From a checkpoint of a small transformer trained on Wikipedia: no biases in attention or MLP.
Each number is 500 + 25 x the weight over its row's rms, rounded and kept within 0 to 999. Layers, rows and columns count from 0. Numbers have three digits each. The size before them is the row's rms in percent of the matrix's.

# down: layer 2 MLP down (transposed), 2048x384, rms 0.0833, rows 319-385, columns 64-127
# gate: layer 2 MLP gate, 2048x384, rms 0.0896, rows 320-386, columns 64-127
# up: layer 2 MLP up, 2048x384, rms 0.0899, rows 320-385, columns 64-127
down319 102:495472514478526479527470485515528528511493476495467503503497460500537511509489479507515483444512480505536499503506504513483505517488475527455509543532489538479513520506487448481479469520489508
gate320 093:475481478518519479479508491486532468503516480490492480492544508474549465472446479549551531448482454528495518509495473502495517465523447509517496520457488475539489490479496482499486493484525486
up320 096:527472500477467512540494517465508446524472568495491505533503467494532490513498501505470480503470507474529478511511485456495472545481508525477493486519514527496481479517496528472500521521502505
down320 099:487541502494523481500503511465516538528566458500505444501524512539462530471478489517491503482517492531484501538488507512525480470505470522492492480517474491543497535504541494520491541494502524
gate321 100:497502511499510482489554463501496472502501527491463435513510510470471515502466484553511498490462529493478500526468554514482442496524513506519449542549506482515515500469483534527527478480509468
up321 099:532512479542485507513512500499477510439538505543523483475449489519558495535515550468504514500454510485519465511546485516524509516521477487555548510461501512550472540505484510486473477501509496
down321 102:516484495492463491469521468473538480516496533489450495497493464483478454494472524495509528520482528485501492493506480479498458515485488507486534547528489525532525510465488547443507499454496516
gate322 093:545496498522525500456532509471510501522442454530533518495493494544502470494473505486519522488487470539490532495462482513490501436540504495500477474455509429487498530521490504521518516490494539
up322 090:516515486516520482487548513462480477509445478546539471463497504511489484470512533485535521504474490486496522511463466513515516488545469486499489489475518462518484537503454531489496506497478492
down322 093:485510492515477503467546539466525505515505512492499486520507505502527531505496460512525505514502513558557541497476502495537510491498584519505476527476532505505502526513488458533515504582494505
gate323 090:492497511509501500492458538561495500460437550443504490530525488508526515490560517489485502479514549539469492518525528496513503537502520478496549505470495469537451526483539496515489440486513503
up323 087:488541491489524506511437551556521504492474470489523525508541535498502514477504502529503526522471480508512553512460487533488488484513506443519495510485504506508479485484495510471496509465571522
down323 086:495507526509491490517467506520499519523484516529482506492489503548556546456470512472547512495487518471515553513520501560493515514509553466521496514470469522500541492495527551499491497457504464
gate324 106:528525492474528505485496506524523491488496547507503480468470522487510455490512467445515466499485488490515471520498497485508493527481520497458521469503482507459479494515533472464453486483466528
up324 112:455484499495483493502510480466457480522505466475483493535535474518509532497492536563499522471518501545472535490514514517490525496543510501536503538490554513576519503497484498535543531516523454
down324 110:450481476475486500509522463453510510507538505514492495513540500507501571495512509542468527499507496514519536466486530501468517492527493481511469526491535485570508509481519506511530544476512499
gate325 099:481517547540500476487417469498511503489476485508475552483495505528483511487489556475521478477502460482497486461550510500496462500507478543503499447525495519504567507495436480485495547492508552
up325 102:485502472477500521443596493509517498501531501483496477541491516473498516498475466538480513541470540526526499534483498489511519499494534447540489503482518485478463465505491531526504432499490442
down325 099:443491505529500549502517525494507449508542467534508481485478492484498469525521477519475532537464475458473490488467448485513540480472513465468567539498497498527483523498517497505485496480469484
gate326 099:508517504486508516452543524466507511488495480502530478507468510426478519536521507463492476494527474473493524497518508479469507522481495564538491520526506502535473523496503513453513478482455479
up326 099:480535527501503524484530537486494502459504478499523496498469493433486498496504519464458450481523501501540513486489515517469502515496497570554480535526505494513473501478509496446521473491498485
down326 101:499525548504521534456517522456502507478544488497513475507518473469528520533492468475513539470509494461506508507514492476493497467480481568489566524475459479484500517490458472505531544468555513
gate327 112:532487504490526526508492466489462486513514506509547528550459458447543487490540498468490474510518484510492458523492486466478555522492510534495540512513494508515482540532537497475477538588493474
up327 111:525486493493537504512480435515476537508512562469518462553461506464505493474584515478521514492533489459509471514492485506481486499476503524483496466543465513518519501504505496490468545579515486
down327 107:482520487501526498499457427471469532467485498544531506530471457524527506471505476469536470539482501519505489513527510512462501464479502489486484496515518481475539534489526525535496524536453541
gate328 100:535493491508544472531502489519495498476484538514467496495487501516469527466468444461509523537507464515529519514510470520515505525480533521506528517507509525533503494488555508497511515508488453
up328 097:468489486502497529492513523474457494508511448503521537529495477493524516532529546502514490509510535467485417534460533449514477477516529480481497446483478475506484498473456511530506482480490518
down328 098:522490519513527453535528494530488469518518508480468549529482541525532508527524491472510520510486518470541452479495496487457483494477471512456439518457476515518473465511508473506482556505489511
gate329 100:486527505530507532470497498518505513535494494472492496496494465472481473542459525492489484513516476512517518515456530493459467470487516520523493491468565537522483505485488522520512536475534467
up329 096:520447490517480506520466513463533483488473473495517513500475549526487535511504480520505503515513536530474492502544480525525489537481467515494485512549467511483515495513515452468475518527483540
down329 099:508490476525464519509469498524498489507516486514494528449518532505563524489463494486479506483505546518494551497474477486538507481483484460513487457525479469503466517499476457510510498481519508
gate330 093:457474447510513508485489519550505515558495477449514516511504498490521494497487454515481513473462497473457473493508533494503461530431488542517528471543564469493499474495473484519494507451509491
up330 092:480476517505489492559505486437507515471506527506537501505491500522519470506527535529567527493489445495538525519520472487509483445553536522488467506509459536534481532534461560451519502511494512
down330 101:525490466501459490491463478529504484504487487496492543475498488490468515504481508461470460532511458527505508489544543480499509515456449463489492510509499557476518504509501472479497491525585511
gate331 102:489466524531527548476516493490472476481493513517533513499534520539539542497476454521487478489519512535541466492440480488484486492508446476517486440483512488476506460469487507485507535477515454
up331 103:489471521480515560453505483458470489513476495518498504491525505473542499495482507525489482510488517543530488493452484459480475460514484462500478422525513504462506453497482522452507554472494451
down331 106:498494504517480515506504530518448505522510530478517487525497499525474523520466457488498486522543506502511457475499483500452495528515478519454456487482459498499487476493502487479487505479536476
gate332 135:485492459515473515500534498478476479499533477489521519511512545475521504544503517511494476505506538488488456499503474558472525532519519480487474532508513480561485492506479465495497489503473508
up332 133:475521472479491506512531482494472518523481501492467506520513509499552512495522478542495530470474543509517517505513466530479507528519494469467525532473552441497502506502474444462526480522491545
down332 102:533485514497470459512517475495486494491431494498455493502438483467508491469496517476505497505506493499460518519463490488450468516489533543473497528508498476475509496492532418522497490483530517
gate333 095:504498497472513514529474471506442478519467486495555509453513560493514470482501534526536489497482496436495485458455495475546518481491520504539490550495463485513471509548535517504501470508524491
up333 091:471509489553501470528506499497504507499527540461518516525516506468510518534534508492472536494481466496519564506545466541487511493532465490495486478482493501523494520498506508498577516548516483
down333 097:494500478476503510538493482515484534540485466508532520478484462502502490511513515520542523499479513479512521523465503514480493439516479524509444468555482505503497508504531535524477502539543461
gate334 091:501480489526484515486488484487496502475498492531517515502487474523486462518485533514517517474553502464498494525513513490486438502463526528520502511505525482504495521492548440537467482445532455
up334 090:535488492526472487444521461528490508489505500525502517499494485515483464538505509539521495485517509454509485530491495491485457487477512543519489481492522481507509522503516450518483491446521471
down334 099:538473489530491488503523525538505543465531534491492485489494498492520461492538523521531505489488492501520502521498526473514494462471535511512510487504547468522564491515494487518477462459540469
gate335 107:485478526518505452549505507480460481540488492525501498504520479476485481517522465496530486521532541517529482541534461503551501516458467519515461502460492548481496455485552464501473504449534498
up335 107:500475508525489448552517525485461493541478495517484512501521484464486477539546456496538501551507536524517486515508457505554485527474480536509483493466488536475489462499537451492478498462539499
down335 091:514492508501477505517472497479508520541499530533473519486492533480543509447508498460492504489487512487512494494478463507508492523487468511500445505515544514463506470500516471546503482443508480
gate336 102:471480416478457472518511482449479500506466531466527483495482578484489549457498529485529542495475496505556494476473479479492523528533521520511512520476462486489516538576492521496519529514502509
up336 102:474524458494475506509489500476458524531479539439519462511471532472494543477531508506506539494457484540522488536524488480467544503533490508507516526491479477504526527557462502482523485527496501
down336 105:517493483478491528489541481556527456541471456507486530482527480486485460479502508510457475532442528448490499529498537495499495528525521514479469479511514477514476472505481485503543504452512481
gate337 094:527495478495490497503500475500515474534503456481501482501520530493483494530481484505480519524511454518518449491508441498463481534534509537510513484470496491497527477539517486459487511515496541
up337 095:464542525526478481491498493484508464493505461461545489477521509490515456513554514522492466527506457492523508527498473477453516523505508545528503547491500491458498458556485498499494528533490518
down337 099:509504486480519505489466512484507511532529490491564509526514465483524525491492515460495518504461526538462504564467472512545496509506505508478497484483486508503499481471501497526522480498490515
gate338 120:477502522487478536509467450491538505468478490517523489490512514522442572497489499513499459467463515544525498464524520495543520488517473488506466480495467512485451493500481514478456498526497493
up338 114:519491465476496530484515466502513510477493519526491498495486532530504566511516459479481492494470492509502509491518460498511504509483485490515482484485489526546427472499446516516449529534488513
down338 118:486476507499501521490459550483525523487468484497511495473476513480483512559521458521510518485523506511502500498531496526514525518528525495473513483496486525470456491537456504477477490509486514
gate339 105:472501465544481534492503513484477469465496513517451505497509517503472486510507498490503501514511497481509460540497495511476530514521504524524505489522495471513481473464518498474476539480479493
up339 105:502459477526482506483505502456476474482506490519466498478480470493504487515484515536528500480502511474499462505502503514488506510524511495503488486549515482494464469492525509487473535488480510
down339 101:478470488520460512467511522487518483477506552517453478510485463511492532506498513481482487477525446464528489515510485480462477539497484522499471520448523506482528496497492521500531485480488494
gate340 105:488467504523500503506476524491476522508482496561476435532457462494466504509521532502477486522511525479482520468493494498468516470513465469537509510519526494472482483537461479518463525468538478
up340 109:500512457498505481533480537507500528563495517494488513495454450510452473528538540503482469525519469468517529474519442491485474519511496496500501523519545491532498464490467511505549537521516497
down340 103:513490491501501458479489507496473515482508489511519483521476455489502472527506514443457508486503512488506490485437496528461492490506465464543519545498522482482498496505471540515487505433488490
gate341 087:497445519478497490477493466495526498491512458516488510523524504518544555520467496461529478519509484447520451490512497515499549582520498511544520508535497486511471500520573518513483422483542532
up341 082:527460486515480462542508481511457507464476470528509485511513535468547469512481489459486485496521505479507441483514501520488506518509502499499520513597493509495476483506510532531520479469525545
down341 082:514492530518485512488520471533505506524526496524486493519478462489510484466553524498504484462501513543493543535515493481483466524502532522457527469472470522478512483490538506542494509517499448
gate342 103:487467454490531524508491475532493521516492519509531522512476523531468492495512491496513466514514515476498510540531480555482494547500480481504522510469517529470503512487457495546489503508521483
up342 095:492450480525520470495505489523509485501509493530516438491482532536469499499480522496514480544507547481485530510532477527456477557475476505492526521506453496481466512480506449511527566515463462
down342 096:504469454522483513482520509532516484490460482502537511483488480497506528541496520549517548519456474485502492479498516487493506497462495478500516553515455476519495480507509464536499539456467502
gate343 100:476513492511520460519504483534495488499499498523502504484516514492497461500507459471506531483475485498503478480519472483489439527533513462511496569501501481492512499535461514494481485505469498
up343 102:498512511538535464509511505517469486491489498495510497470509488485493454494494481478542500472454474499481503474491479498479441494542500517485519572510513474494498500509463536502514488519483509
down343 102:527536497536517529511499519521516516566522514478516502537505495507515428487544513469495506478510505535551473492515515504473455504537514509540469516475490475524496510546502509516534494477518494
gate344 088:502518467554496448497491525559470471504490477520479488508524470556546510508481487521507502507511478488523463511513489496492490543505477495515487551489478553480448468515504546496461543542507461
up344 087:470507482551528513471457534526481486490513490480499540485491491517508502518503490532508540505495496525520474480446498491492556536487482556470525534504472520517472498503507517467509526540490486
down344 091:490470516501468514479489528497478518484502492478494501461458493473464517523479549461487529460451483494511512467480491532496475486536504501503500477515555508516512508539491444505467493489479527
gate345 125:490542570544458511511478506541492514498521535531569479486486487486483502471523518465545527560514471508500498526526506480472505485497521509532533544518513511503495524518520505470472534483503485
up345 121:483524578549458492529463475531497529502506532498565512490488486484507515469498509500549505575475474504497491531539477483460511501495525511536516542522525529506475503509519494513473533493486492
down345 111:499567526518508520454475477440514574494506503552512492499507511488519483478499515510531494564488486504517483499487552528513519497527542498497525483474522467522580511532505518504476520517531522
gate346 112:518516550529514512534488539472493498512518489501481502504481469503531488449480478490491496522514499499491470518511472511508489489520506413491501479536507562526534496493515505480457496516496528
up346 108:485520494505508508539491502459470499475490475504501485525491468491494478502427492489508514490512536494469471557558505518536482516529516483504480502549460520541484497506518537501468484518495527
down346 105:520505542525536537463525491510458467501513494509507480516554494533528543485493496495504489536475514523467514478464461489527465481515529482528487511508511485511537471520514435500487510465478486
gate347 108:518513513488507463535509528498488514468489471507487484535502487444480493465468512492489482485500514516524499516505549490483505488457485496478510499512452520460535486534492493510506477453515519
up347 106:523489518519474494464488508516498518521494525523512494501487505558525504506489490470547551548458467478494522487496469476524489503504490520533490511519522482499486466486510496490477491529511488
down347 105:496525528450472515529534474473509503506528494505501510473488501496463505494494501518515504552506532489472509444517522517546533517541503512488458421541525497544489499447482510464522480494525523
gate348 104:534536467512471475474511523506445476503468515518483501461488501482473500516472493510566506463474510529518526528510532476469490524508500506534514474505506537519522511471492535501512534479458531
up348 102:452481504510532483532510487525543504505554501494521496576521480511532508471500496534470479534492456474482501499447424521503528456502481511503475529505491500469489479486544457516492469490508498
down348 101:532490524524489479481508529523501506474527456511545525541511488504507532522519499504532521505475492491519461493510520490503487506485539529540499465508456494460494515506505505488481526473507564
gate349 102:503530574495505495492498527526526486531464502505529503492485471487458503459513507511494505469501497557511525498477499514519519467519492490489484511494498474489495508461501526491470509515500517
up349 103:508506478508474520541525507480471511469528493508513489527509492523523493512479473464510475519498529462482460517517510555502509514491495549516482532484482526553458488544514475494563478479487468
down349 104:479451499505495495470536565484442509521526528516475489534529475490482482536506472513494518494514533510489522487504491506492512492467494478491491532495460501485459498498482523449491484427473483
gate350 105:506500503514492513464479511506484484439508478463547505525465468527487518478521535507482490526483529546495504482521486495455488505482500477510482539478537546554492509441521508481494515486483473
up350 105:511518531518507524473492501485513490456535484471553490523488454509489510478518505523443506516498503530491482489529461487458490489472532516495520518472507546544459523470512528458504523495492490
down350 101:537497509498480507507489483550500478489526501473525493469482506493520478476436526516458525492470534520474509461515497491463461503489447517490464504471533523510502484504511527533499454510486484
gate351 104:509501529478499511528499511507491490528562473431500513519514477521501521507475466491497502500471510509511551515518499506515499534466514502526517480530472494520554547511539473464464476473495522
up351 113:492481516471477478537520527555568468531510476440488501497471494530501502533475497489502479487480469492500543493451515552512498473455484485503506489505496481540523524506555488489481474515498448
down351 106:523541472499557506466491484488479521485484517528494490538481480497507514480507532497483497493503534472510515491541487448512496551534476505519513507520515488462477514477424510535511522496471541
gate352 087:469550475460505473479496484513495495481484439496509519485503476525512497519518562469487509500537514541492491545525515503490533515475510535554500473473523473467428488449498501543465492543525494
up352 090:515534454482561491475507516508483528469528490470509499485535483511491488476546523529494513496498471507515508527483473517502507484480515501551516501450532427462441495489464528544498478487548518
down352 090:518530530511499480466501471525511498519518510534512494482479502501499492467530514518537480522490502503501471512519479474496524489468505508562502475426500500506499478517494506495512498496508492
gate353 084:497515518454505510476514476499518516518484539502483537508513495502532462480468480492512498463538507470462513454475498512500465534490494524537498489552489497527440489453506507511502489491522524
up353 080:490480445513513543485458534507516496472472502461530496517502505477495529532525501449495522529513492507537506455490481484516472492499491508491475483483524475528467485530505484533526529471479479
down353 083:499494462493531508498474531501482494486514529532493487507511535509485506521482499501491496506499460486503519490438491478488509469458445503545517476483459485476505477488498491482509495502521505
gate354 088:522456523465506499492501477516502504496488486507511478491488479482555479453514504472519492480493475489483534415523512501513458504531496527496507500507517482472539476489465536518493514540513482
up354 084:499487502470532477493515492523516511481502517556532463530478507529517540476510485521521497510490495498477550467513469501450456503516482491493511497504529488461529478484487528507460508493508487
down354 088:525472445484534476498505472480537477533513486530477489505495467521496528460470494488521490488529521488491530481502491537539510507463548506525474475515522499471536523529510519518484551493511504
gate355 094:498517492511485474468475488463532509531486503514516528512491514507517513480504517494497470468461467485457489528495505533483495484503516495476538546455472534527484449501481480553519466474496500
up355 094:466504500536537483491499505476459519485461525500515454443468522488469483506502508493488448483495472484507478557498490522506535529472499514454520529502496500457481481495505527509556493438490492
down355 095:475498505546536474503464546507458536466461504476533441517490542475476476507523504519504485487514498523512477528530468517501517532464492505467510477532466502473480527470488491508541515500461494
gate356 090:503515488490514477530509498481500455484496544435491517496501500559482468523490508534498500494523478475510512503521442512494455499534521476484536522509521484503566514489492480505475515509493500
up356 091:516457470502493476481515475492500500487473456529504475496489514465511528484504461460486452524512516532506453466495511495482490501510523525498488529518490503455491442443512513536512464489489506
down356 095:527481520473479485525503463547502551507503490560517496470480500460476512535495501497470478491530494479503512516461490468482514528518536501505512471477490515507504458485493508485483471466503467
gate357 106:457512489459509484495525500518503548491520529475496550546442507458521484513544506521545506506495474477557476521507479488494492512502501497509491509492518509523514525529508487484488438491489490
up357 106:552498522524484520517489499486509472485474466523490466446545495531492516455485503494465511470531517523455511486496520506512531504497493473514519491502492489479486485458486525520522583515517498
down357 105:489504546536462535483494543531497533493459520511461496451528515537470512499488476495447504502521495516502529542479517519515505504519532500498490527494476510452511476480473551485473560450531513
gate358 091:486522486503544462499500522496502546515567478480496478495525449457493479534540497494511500461488488492510466501507507491507497515492565539555483475484488547525502516483527463538497489517491531
up358 092:507469513518484538519493457512511455500448537495512507478477510497518515458467492533508519515533511510528497511470520522498482466503470522438546554512511498460527506524500541459497503495530499
down358 095:525505476517484503499471533557457460525486537502496481510501526515505499530523448503458496467515521542482498521506491493464536480528485523480523553508456502503507513541461549491493471451472514
gate359 091:524483513498478511477523471466506517506486520546499503502493528499519520473425501535543517517476535501486516504467481527535534513511501510503471482491475456490488518484483473488497496500481519
up359 092:506502479503476456489480511533485530467512494483499501477487476475522488518508509483483513497490545514515549515472491452482487511496509498482514470509512513488512469502514528495487533517502462
down359 090:493501510484486521481476477468514487492518530476535511487501472545481532488482517481530506481538510511545458499525524484472517516481468454513503524506510522474480510492503525518488475495484496
gate360 090:511510542511539499549480492505509490504486489488511485487523495470501481430511487508464459511496474568505490518478511487512463498524456517493528499549526491499550499508512496449467496497526496
up360 094:493468516544491463531501482485509502479506494493523498501528471503500522527471470487515475499516492508512498461537468476519480543510490459519497473518521511467551536488482459505494498496521521
down360 094:511535524500455495512514533511490464479464495508499523486564534506542497482490473521472518449553454496476462532467498470502480465503511532463506488530486511533494532491523491503478514511486478
gate361 101:506501514501445518518513478563511503490506483488481492485453520493525521505525521444518477492464462515463530470467465455489496537532515516485509496459470503493509524494488478468504495522525515
up361 099:525527499498533504477499506470533510491518504483503501495492483504505500506509526540523535493538501495544492494498523509507475435516487469497493457519483560510511496470493481495536524450554509
down361 095:487521489462502493493498507483484471481523486500522541505523479499461461457480482511505484494486518447441510535509534528500480479514495529541470574478517470532506503497549525495470475536526523
gate362 092:488486505515496497488532468526433535539508490499510498493518503495510452485469501463510516500505444502505483511481493508511482460510464472510503483537532544536536492525470483480493533499415487
up362 094:496507521484475492522431478474467485484505477492463462538478494489502499515480490513522513460514496533447525519520517474482466472496470524496487473515532522522522513497483461501514501474484483
down362 095:513520449494510537529476514471465483483525495465492523557505479509463459518470501484503472527530460485499496520484519514513523456502510469483490463537552502498531510531520479547482494507454498
gate363 099:495487507530530453512503559509468517492526470476527502543506563529498487490453565493511486503480526524493516487523507535487487496511483489459481459503525490506449475517509525522510507514472487
up363 103:477479502524522488496531516502468507472552496469524521506504536517532486488459565470507467492449509532498502521492495524487507507505483508479494453475511463542469473530507505503500488523494511
down363 098:485507514525433519513499480535498484486509484490505478470534447468502509506525517491469495529518472494511519505505506464504513516473514520471492471500499481503532486478471540455531447485475493
gate364 099:521449495499508506473553493491535499478467505488515492515560492480515517521509558481502476485498485484497492485532465502500488504551540510514512507497515513501498503487516483505463493523525482
up364 101:520500512513515511503450506488475512493526466507448496531464530485486544483468453479484495496516502496506523512520528513487507453502470491493465460475530512496515503531503470495490495515502499
down364 102:507508505496543455515466497513501444507487501492506499515526492491487507476454506459485501514463486454489489533523528489461496476433485479511518478502521531491494481479476500464511501479519532
gate365 110:474509497481560515462520486559481491464578522513519527534512556495490537518501488507486522507505510472473480487514466514498507509525526495525517504478497519521464506454470480509492483486504496
up365 116:467488482478559495465522511542497508465572527501539506511509566523491515512520505524467515521490516477473485478509505515488508476551529509521537520512504500540451526467464490491489494495505500
down365 107:503522531524512502534487494539497472486472525483489529504476510502512546505483496476546497540508512550508561476488502504504510516514541449528476546484470508505495464539508454528471541525500524
gate366 119:482457542498534476571492515546535508492515431564493507498548511458499520516507506482518489525496482535537481517518513530457471533523511508476550507513480502498514516499529472493463535489495487
up366 124:499548480492475539461516482456471504524471541462479452492459485530517483481492514517487504491497494461475497481472480470571519469475454502541460482485476491507449517493489551475523467492480529
down366 120:546500443494516483500510476481450472524481537483518481519469471545543525465528490492508502493511502456492500493537437521500579502484506479503478472494520535487542469513487497466524464490496511
gate367 108:515500500510556472491504520503479502513480510506495512504545520489479476464500480518523518516491552509490516507506473514509500502496497479481500493464483511496492458446510504468479505484454504
up367 107:510492503502540472503496490513485499495488523516522521491530509498498466481483493499515502527480518501483473547539492521531496481479522486498512526471486528486474446442519492476475471468477522
down367 100:531538488493513466437558496499502497521511470477506533495460502518536539535518500497514506468468475541481478522488474490458490475509526435476501530515519494495446523477453489461448487507509495
gate368 108:477465507510525526528482505525542503531514466487509496500509444468500485513531499520532511481548523553460486530469483511498501481493508503504491468529496496524473541490507504488495483452549488
up368 106:469520532519478482434525492480505523472493501497473529470504537509517534493509479462513494527458523432528553477467531504459465496545479518495513514477519512494525455527474484471486538528469472
down368 103:508501512481478512490479538500519431484507526498498509481491506522483490480476468550496503512486474470495502502527523451560508512477507499452482495460475512461470530543499507522474475505504482
gate369 105:458450510509493522507504487491482548472526506480496469494544541493521465495532495499480506491538495504510546525484502504500467505493447503484512516508477519446499460497492503510488460473444443
up369 105:516558490512494491511503510512532459523504476510507508489493454524491562499477481515529469516471535487485503462541499468526529515521556503525499512485516498530513501514507496473542534496548583
down369 104:483473505510476491522498527496476534493457499518504484512465447504485529477470496501489491506445521487468512500491508489546483537533457486522550480494516540500488471513489484491492488502502506
gate370 108:553524520497487490519526486461496493523505491471497493487457495474505538508518449435486493499499490494484490509502517529477522474512479482538469494499489539536510537492503461528526493500481493
up370 107:478476503499510532497474490506497508533477514518499504514518528490524523451475522522531488527465524471481539562494485491506476491495507510485558486545466482503472502534566523497481503477494508
down370 102:488505477474503554518502450509499479517503524525474464487500502481521498512516532490549478550511519446462495512466513491538502459521533523468475510524485505479481502456498526503490549497505499
gate371 113:455468491494506527478512520476530482481540522465505502525456536514503515470475506559497490490515529534476536537524437518501502530497487555500519559492524465500532505483539491517497534440526484
up371 110:467460493489528511509471511477501480469548515446493509519459531524520518497484513541504496481528530497508500542543471517504522525459498544487521546498549507524494522502527523493476524454502459
down371 103:511476517510452524514497524508530494517524521489517495514491489494506537500507492518471503508457481554476451490531506495496494537518482515517522529500465493557532524443474470529430506524508510
gate372 099:545494523552531491493520507538519533462483526475514534522462527490511511443514518535523470496510511485473512520596493499462513487522479483511480501474518526496476498559517492538549507476506539
up372 097:480546496456468516536487513461493463540492469531509470472544500499493490568526477475467521514497492511518493527419513511523499524475507533497502502547479497510522524447466512476473492526475464
down372 099:499482494516479497514510439536507478505455486502506486483517535489472479502523475495491486473534489517490489520501497514522549520500511501506477500514479466487524501519479482532453502493516535
gate373 100:523442500495488475491478458543545504506515519517472449494468528481457536505516487530531544485503531545488482466491481461483506484503514479531492485502489503511482549506532508568493560461519494
up373 102:503501526544494548529475544467466495501433477516545492515513501538541519496485519514496467515518502463536516510531523520524509488514474477489518510525501485477509465469501480482543507510465491
down373 104:511514495530506513488509534497454493498519497479504527520496543534474476503487501511485533515492498446510510564525524505496484463484503492483460523444493462526513473499494476460498507499524515
gate374 100:485471496526475518530520478513483488483516495514477465480496510507531502478479512514503493511494500502501520533505517464497506501538506521468514500547537502504508542468480467485461476471484502
up374 099:503517536542528517466499474492498498478514502495499535498492525455513495516492508525494539502548524507529511492533487473500495472479530449461497562514524474528443499512511481489483469494505495
down374 090:526508527547517479490491478498471508478514534466519437478524488514505473509518513502571503526549492524512469519534485477501511482542506485485502491503560526525483504526517500502530500503515489
gate375 084:508485522509531516478443533471484484469502498507444463489458525498477530505487487481532530505446535483495486511524497445521519497492522524498466511485440496518480520557514497518502468507517517
up375 086:483507487515510486541519427507504502563531476472512515513497483474516476483503500517464488484552491447515470501511509544500508506520521523478546468516552494472518492508489499486510508495484509
down375 088:545480506497470475537501519528500488496522507497500486501471496492494511503493508480521498504509475548489518464448507507533513496523486486488479496477491468504489483496470529530463479475510495
gate376 095:539466479544510473521538457512510497477489495495493569506498477495488495497499518448445502539504514528451476487477548450475492489510468509509491499491495524479457527481450516472507459473493479
up376 100:533496512458464470493448454497503479478499481489519503479497523523506506479448492502453489483506505478447549537511510551478488526476481552504496468470472481503458528467521468524498492490510481
down376 098:539533466472484469517497509515518545494463475517513512503543492510488545505500492540531493505500517493481497517502516515487500462475501487538514511501513489533495486527513520524494509501520477
gate377 099:480526458503512477445544504510515504499536493500521488483478481501484477500518499489526487494469505465476488505536506494518500501516479499488471438496491501511533481542520505510462483502479479
up377 103:535486477513515466491505510527532473529478481486535463454483498472538487504494515470497508509440466490478520485523520489536487488490491531481488441475532524519509538517515509471478485508470450
down377 100:479516505528459502454495537499501532505530554530517533511508471500476447462537513493510490507501492514504501497498452510501491459439460515475512553514524520537506501507483503472469520503448521
gate378 101:500491542530462506494524530542470513482502504492524529475502513522514487475472526544455493504502570508487533455518503482480501543512484463503494478552509471466511495485478495548526477471508472
up378 098:479489512516474519447467509505503508505518494499491504468488432523485512498448525562454508475495519536476534508516492498492498559536501471501501520538521515474500502487446524561504485476481437
down378 101:482530473528497483512498491509518497496514510508490473480509519514442489472475533447486484502495507457464525499480494456494501530486480510510542504490525462547514468422491531496546490553543492
gate379 105:546498504513505494561470490487483536451520488507494548489475517492505478512489496481509502481502516513479452502447503546490478501481508557527560525521521565528539483480506494480499483510521526
up379 107:542487485505515528521457516474481476499517508512500493514541509521517534544505505493567446505503480498488476503472491464450448528490480517509499471517534510513474516475516521474505512473485515
down379 103:501519460473498551527468487477515489530498523511487478545526483536511477461498514520484515467522533515514489508518518474526515552485528512487472510517509507506528501520514512491520507523503477
gate380 094:484492475506527512486485474516476488455508458470466532475513532482448536509475474488467525482483466481483441492456489464494494497508479504508540495524482494484496520523500505490476495505472487
up380 094:505523515465490481515504504503538508488504549492507487544458474512551497471540499473523489528501501524497511512534504517513517473502505482497459501477534464516511478466505491495510480509521496
down380 097:490518515522494526525491486476494499469538504491515494505506524536469515557474515522532513512510495460473503488508471488532505488490520453531515534541464534492510498503490533508514467513525496
gate381 085:507427492497501487490519501500514541491493470547456493466531497483515536441514470550493498514473481520493550517463482484516455524519529505503531538512438501537523458455523494470457496474533506
up381 083:497498510499483507510492490517470533508500505529475502542464487512464490497450497527511508485497512539539510528562479471500535454483493477519521452493489540492494489462511515516470464499503550
down381 084:510483513495495528497506468538505481503470528508557510449544504495528463512488535497446525497425514489496482494463510503507485478528543510510548500473530484484558493501523503506522489529519468
gate382 079:437537498471476488510495482504523521494500514490514517531542510459486453528496516472505535520530451499496461477507544508542481480504524467460472495528455496485517512510519472482512496472516503
up382 080:575485530537473507476524502507523524530513486533492542439489491529527512494500459506502480467454513494497494538492477478456518527518427520520484532465553470505460466497455527535474525511523471
down382 087:499534482519445474479459511517474511504497513536471499440467468460502479503466467493507488535526512505499545525493506519512530493509536516481491529494570450483541468546476456512461470533507535
gate383 096:547497537509446517520489504516507461452514541476530505484490450500481506455530521497520426491458545548515497474486492498497502483519479486534497476506507499504450487494499488526496504488514508
up383 095:546504549479452507515482525514527471497512548489502489501512474490490465434499531521521447479474546528488543485511517514512493487498495474503489502476513509482477491492515450536464490505547471
down383 100:553489512484520485505512532464466471542522516502521460505509521509494505521503524492499484539441489517512510518526482486463510566525485529484518462539467500543467506476500471520441512546520493
gate384 104:480507521459504497467512487509499499506527483500487510477510479492455517525478531472459488500472527505519468519494515503486510508468508481498469477488493475513495520489503501495521483474485529
up384 100:491495497480513502462499487515511499489512509507477520479510477489475505531511530480456473467484508507521496486492498497477493511478510468509470497494484479505482520506515502494533476457504546
down384 106:468526496487527532496507479476524497516503491493470489490492467511498534496487495483474476508447496552478461518457520491483501507512469478492522499457508469454504512515499482493530471477481517
gate385 090:492480524500468508527501486549543532515590492489534520491534453510475518502472513526505494553504494502536440500527505499509495472496471489480497499489463500470530461520512486494519480484482519
up385 090:481519497523491475492502463458471490500470566485485499492483493529503513534459506516489515481522506420479528484490480514478491470478524499506488447515509485485509519474474523492493520500540498
down385 091:445491479538528545526556447476511487472523474489528491501472472495525493482529490507512489516495475527513511521537533493510485459489473485461496482478525516490472480528503519448456453486498464
gate386 101:490508533464451498477521527474517515488477505470524489494493494480522508439461463495483449477472466481502514475495475504485534498510486520552512491502517469521526552529542524496494500490461461